config = dict(
    d_mlp=256,
    norm='layernorm',
    tie_embeddings=True,
    optimizer='muon_variant',
)
Each number is 128 + 24 x the weight over its row's rms, rounded and kept within 0 to 255. Layers, rows and columns count from 0. Numbers have three digits each. The size before them is the row's rms in percent of the matrix's.

# layer 11 MLP up, 256x64, rms 0.0879, rows 65-86, columns 0-63
093:139169150152132128093119158163133106104100129140149119100168161129154101131145134143178140140154124094126163112113127101118170134124091088115061130127146115149167119144126137095123092118146110
089:138180151151145094133183117159109161149162097146098136170123121130111086122108116135167154152165165084115118145135118144079128115118091137137138139102132124115132105118096141113140162121149126
091:123143173151110163129123110094139088158140149143155128106109122171128092120153097099110174161129140093101134133125133125134145124145134146096162159160152141160141092093131159111175122138135161
106:108117141077180159146165124136153146138150110127131148124123158153109107134158106132090123071109114122138125147136090103140146146087104132107115149089129136171085123105130102118111146178133148
105:119124130076121130169159147152112121171128105083051128113126111079106134132105149124084127106079097146119131146123133137104159141162115148145114121144141128139113094106132117141163126137150117
103:151106133139128149126137132113114135145091146130119151141163075147126086083114109108085125088133135115122114142150139145149140155159092097106146159139076125148198153100156110143124117116139145
099:124198141091122112118131152129152115121104105115127138114109143092128105086122118129119065108091148107103131130131090128104101097101112130142117154103159163151166134129143110073117097124135125
100:119121132115146121138144150101107135137143119119086140093101132149141098087123173126146115154087086142153122143068123152150103145115171122122148132132110138150157124095124085153139149116195146
107:088096127162126116135151143147109085142131102143118101133113163168127130160131111135077120124132077138162148130150133118125122158106149155129151123151160159178149144176136124146127154169141089
100:144144125117148136158096127109142117120108098118128145121116110119067126168109094103064129137121123160135112163140123134130129184123146160108115140087117161126126082102119077127128098102097130
103:149161140128072164114132157132127147133123144115119141110135158098083129122136091122132114112131157128158177087135141139086188157103122121166126093146111131109122079124122133119129112172114105
105:148130145155127156135173177099056128142135143104147136145132121151168097122150112129082111111144119132136147145115115110154102143122169128117161134112163098142085105141115090111134128174124110
094:134110084126107140139147126105143086138148116146135150112161098125116102132164119119085107149136157157196133141140126139126121146156169115162136094144124090193138108136093104132142142104114156
102:134149112135178132120119178138129160128099136125147079149177167138116116075098152140118149092122117111154148116128114128150170139149179136122148114103121157095123159145126115116170097122141135
092:160150109147149115127131091139134148149109147103123133139110122150108062088112146129140137164128120106083112135094143112114101206121115082125137119142134121132157114146131156141128095101100166
099:175097118108129173126123137131141132143120155176095109135119136142135124140094084152139118121128110120168189136141155134121119149119116131119128117099073156131140126079168149149178127129141091
090:115127085145117093097130146114136114165117125173160123122109107074136127156150123146141121128100119163142126145170141171171135153139124110148090142138149116153147098095110095125148118070158117
098:091118124083140169126123140141165139117099146107109121094114100113158128146130154170108107076126077119143126172133079109127132193121097115100150147143114122150119136139107135142150123105126144
096:072152102155124124161138110120162114126103104134121119112133137160155109158131173143142094108150147129132132176110170131135141138121135074099160141169125114139151098127127154186153113122152105
099:119161134133090136144116113114156153137105144155151118125069095121100140118114125116094132142128167079139102149115126136151142128118156117130137166061165128153111134147147107108114180120168150
101:125101131133146153169145098113145108122138194151103124151143146152070131110090168159134149099097143162077135112115136127123148156112113125124142124125113170158153123124129100118099152141167124
089:152136152149139108128076157093092144142147082149162111118126131085088119089116136094121085143120134156128122109147113111106144113135109096112089139138125134157138087145167120077112099136143130
# layer 11 MLP down (transposed), 256x64, rms 0.0882, rows 65-85, columns 0-63
086:122116164139116065136166090090146099137103161139126125099111127126096103145143127127088179125140162131121114126137112163113155123157150139108144130109101119118162115117079127117115154142129188
086:118099109089131155117089144143164116080127161128167125091122119133108111154156113122122085140109062179145138127146158113136111138143191136145125126116117114140097148154151115113110134153127116
087:118165151136151133134143124139137143109111109071164157115092104088149106125154124179148118161136104134152138104087157152144118124121107061109114122125138140126109093136125142160127092176126130
107:097140146105181148108126151122163129159086115115105182101136138122116169113110141138102142119145158106099139121180121123163133147113108172072088131096113130128157100151104124139126131123131124
101:144095159120117132172099136115115139133138151114117132161174125146109140149090127137122189130106143163078061097128134139108148070135133140124140098138124092127136136145127147114116142169107136
113:102126124113153130140124132150165158125118142147097090107080133118096146136133162090153108096137118153107130122098155117146073101153143181128133124176085142142078153126104130150129115114125107
100:129069135134090108120112127130089179112110128101128144144154149150114145133126113129130167145120085094131136121147149122152163141131120129081125107157119115084153129131122144194170157091133123
105:149162128129130137128135118115109122153122126124150105171145137105135119162149082126105131103148150088128125076179105122111176105137099123133104128138162094153109085164137162119135122152069120
102:073125133122146092124115153136132081134113147109130128157164138123175140137106136133079119102102146118165098162171179123148098135105132158147163098103154105132108152144109107103104141131115132
101:143111118177067125110120136115158118107125170100097118142134103163171123138152111128149181145140150100156115121130165133094151099130111069153129146121103144126143088143122120150129124126093137
102:133154084141137098135158135121153137117140171152111146105093136138103108131145153136145087085114094162161130116123116110178136125084133122173106115110118137127143189156084135148105141117111121
096:122138098076133108093116085148181103124118128157106112158110121141100139133092137107139101147137166155142119093135152142110150124161123142125091122160106163087180110120141155140128100126128162
093:071124177140177157140120139170103125137100097133116098140134096147150161104138126089140155140117136135094130114161099132137129103155142144091156093150099172113137097132136147124155113125162134
095:141156128119141132111121127178119134107179148116148139149169140105135083124134122162104129091132130143086157125165123108106138072128131128154147126107169144137119152094105073101120175135111116
094:124132120114138182153128135111117100141099109170153149099097152109103144128128110139112114102119171155136142125147108108159182097161125123146112127144089102121084140123154090125174176113119111
107:137155126155120096116158141133080107135118105102120129171111159154138062168153147105147124177120156142137110114153144156120147116149125130096131069134130097130148119149104127109134110087159130
091:157149141135090117127111091128126165073118141108147153143131146131121098078114167113111168116147132134118151132114099146110103146110116123131120128114146095104088125095156148142152162190142170
091:191121150144145131116134135092096116126092138148095090136119141117086130120149143099139174167101177124145089115091157155124101100139147115149103106097116125139126134159128132137152150136109089
096:159122140080115121104086142148143111169147155145159159135147112115100105127159085111099136157139106122144108126140091117118130163097174152133075127112147116128105180154130132087109134135114124
107:144153118154138152117087146131091102099112117124087124115145144098132160065153142122095123144156143094142153122134146157091125157156107115121126083126127181138144128183128127121127091154139119
105:114133125083144096133113159137153172152179141157131122113137124119122129146116080141132124055176170117153117134108119109134117120171118116111160093133127126141134153157119096111119087158132121